Weights of a small transformer language model.
Size: 2 heads of 64 (1 for keys and values), vocabulary 3379.
Training: a variant of Muon for these matrices, 106M tokens, 12989 steps.
Each number is 500 + 40 x the weight over its row's rms, rounded and kept within 0 to 999. Layers, rows and columns count from 0. Numbers have three digits each. The size before them is the row's rms in percent of the matrix's.

# up: layer 9 MLP up, 512x128, rms 0.207, rows 84-90, columns 0-127
# down: layer 9 MLP down (transposed), 512x128, rms 0.194, rows 84-90, columns 0-127
# gate: layer 9 MLP gate, 512x128, rms 0.24, rows 85-91, columns 0-127
up84 102:464443474467535564541540502504517521473531493402521511449512480495447533461541425428606428557470582449467475493525537510529501490431559468459493492526499456529494465500527465592498496491533511497555467477510527475492496441491488534500499491499466453475559581369516451563540478448544541513524541517444481564467536536443510534498455517516510479520472508488511449427513492512469554469510
down84 105:489478487532496535570455420436428415515456513534509549474499513427448548538453460535473517516511527544441530500477524481525549501470564476511505547563517453522509545508466519521513545530424549462529462531503505550487569465586452519508571524533462529480568450504460439442519500541580497502505491533575508504494516491462561504549514547467558516484554520497588474545476442478497482418480
gate85 091:508498482494448565508458438472544496507508495521510569466499481522461505462483459452460508442555478484503541486496479468440473532489488473506501455526522458430473543498475550489476477511438474481443542537568588619514482529449406476543542494439433519527554491502470483483514481569422479530546483538432491472496454475569421495537548535493516480592450476450476492508410463511540552490482
up85 104:538473552481515503567454493532485456490588534536536493509539484468571481478500574478539506556525482547462437457473494516480484513537577518421529505557476481504483510535466497439488465487493513503532471524455452538524483536532572490488546505543582515525503416497580508510473558398547525483472515488473579552505460542512537497428412492521449565471588553469533465442493539465511538509471
down85 094:525438497552464492519465523558420572485565485499536480496520494499545455543544535495535509469479543583497471463476499515507621553447566486484456484529488451507486547528526479503583479462448583501518539534446464544468466529524496478493427498564448514517520405522553518464466546508495496452433487558449546561453486561514574480491475544544518572485521513458452528526507500469543517467512
gate86 095:468511479472502461528485507508412476527548528459527529513476465443539583487495441537469478452520469507455525461457447509452506507520589448474521551481480495473513459431497459452494463512513553460523513481525447476465467477497484528510503523540485447514505488461500499529620557449507543454472550507516463520570564485531513518479478464602601524512431557471537449585524587507532449480557
up86 102:484476504504513510524489556503511533522526502536502547476559542524506561472486505470546451502521578476513454493566436440477441530448548501529524477511557456522520473486477539506509508579596526579425495463498509485553453412401494527454454617463532489548485563493497524508486495507563464431513515508437465550523505536554457559480503523513471521528560549568503591479502504475464480489530
down86 109:527454481475536509547563501462430503467501457524447458488485485529533480523458500495518433438534534484575525515574475566498492477449508515387489496494476485523540459509513469546567481513523502460516522508509436501492534476607457450550482457588429420516486469469485505502502494509467539490462501586519539464474554442514532461494489449517560490434511482442477430468482593490501414456477
gate87 098:536457588451516538559551548478478559484459492474515528538478513488584419464575497409487502429462559519488517491419463488474513457475466492457450508538530445518458528476513503510462512567477442495564566511454508584490467522483503545482474505459438456557541544451481485478470473428543528481518531563531458441463465415476456476467495457577491500471468457522511510542493471481551493517531
up87 095:482540413444478486505457555552517502490434548522495417546513526497498527518466472511506478505517450490459521506505517487562450520497474528515532493544463545584497525472457525482443468467532424561463521482546456556581540518527443443518524463494445500464502435502470498447543471595530446522556488490510490504545513474558481575423517457514535474596514531484551515556518526430506480476403
down87 098:452551551462497504588460469466537532524469518498517527472490494523494429492547567426550555447439537471525495512575558503545507477484483431433439533527479492516518430532526459496514531506494468519504457453541560495557531489461535438493517527528487508522459471489450568513575540471462533480508526475593528584512480448524478490523422504537479586430490480458475475496499431529501425569488
gate88 107:471534561469560504510490530457536499440550497515557490496469465514513466483458480496469515567438504456497441511468534534566469490509573547443507550511525535539514530496564570504516509479540549492545473503515502440572533517451451551515494540453442448458483440570493479470572534498555524480507561592554444562585516485493535503438524510489546457558512485482436524495531559522445516443575
up88 109:539494498522559538549454505508550546489497488498476457516451495476439484492498494509484549507446496475468531444489582417537546532527574516468512473543423461504538460482471482446547492530468467606572558471579461457592518498453522453486508439544503575487498559547502492514555523420522451540425533531498470442478549491453453504452537544556474502564464501502441525518466504506479462520512
down88 113:442563498542527524438470457447525507557494531553541557450485496512491571495464464487471464505501556526497462529446452509481584497539558610470469561579466491518496515551506504529538507501507529428502513450485514497433526517486520470491455563429480452430449566488499537508477474493481550466565530544481450571553505471479519549501535458520464465560531496484428478467479448525440474409483
gate89 100:487574538475487517544524555485464475502481527441537532548491480489600497499454612530507541502432542514514458500483507466419503499510493525541529433417514566513453517538523484482469462473517423526514496520485469474506527572461497538466550511483497459448490536524552537502476465570537430555481504580478525442516556453499487498528470564514491535468486532417461508446436502506572453595497
up89 102:500465541583569512532544548513477541582494544462560472582502546484471499495527452520486460536516476511460534516563515549456459468502420523465481526485499498501482454533475536512546545540457489540542417526526511561458509544530543465514554487449499463426548546508507531594439530503481472447524541406495482468539548413401570508524490496527550557461513498523476476490500453490485493470457
down89 103:557496431507523516473462516554547517504503493542515488420523473532503535502506544475534513513497434612473510492477458540440488473548507491418470517463482515568498514430501538449474547529574476505488505485561486480524544419522515554573472554404548525505495444523452519529555451469530526528459421484425465490517502459602436513447552556483478491483453449517523553539499485522452479517494
gate90 106:453538518407544474546505460436459544518486443528445538480522454521518504491484531447472445456428489513490385475421551539485539523511522544433543491519498454544492529507487525476502523483516501463540484622529445502547513492441476581514385521414501509462463559554490582519521515459567562474512491538485534532499510493463496447496508485484509487505458502480462557467513489510541466500543
up90 103:497497456512509449512444499504558504459513466521510489472504447492464554500604529518479550500468581535461518507531439516549527497435478490568466530564379511490408502540450553532551478570567441476499506478556510458434418530491442487497526463503518453489509501509525483488502490521597458490553470489454489522484442447465506532499528444517553562526563507487574553548545489529522480508519
down90 103:500488514480447447470512553540503488493418546457482444476526457470528441474513453522571529533511508538518586486491473484462524518464487512527430495493479517462529481525528490540418506469519559521441574485482509515473519454507487516518540560512477494435489443498529457497398583455443470515456423503536482480510432485513468506461482575543548526510553492555584427511491615515468516574491
gate91 095:516558482428507453532504437516507506565468510507428506525531468513471504555478469570398619480438509539544492578439483494440496484479464481513524479439505462565498599496475514524475461467509497538456509514523535477440477516476530492532507478565512554496480518566487475386512477476545483559515531522437529472557547501484480485541497550467582492543427466474513559464468528529476472477488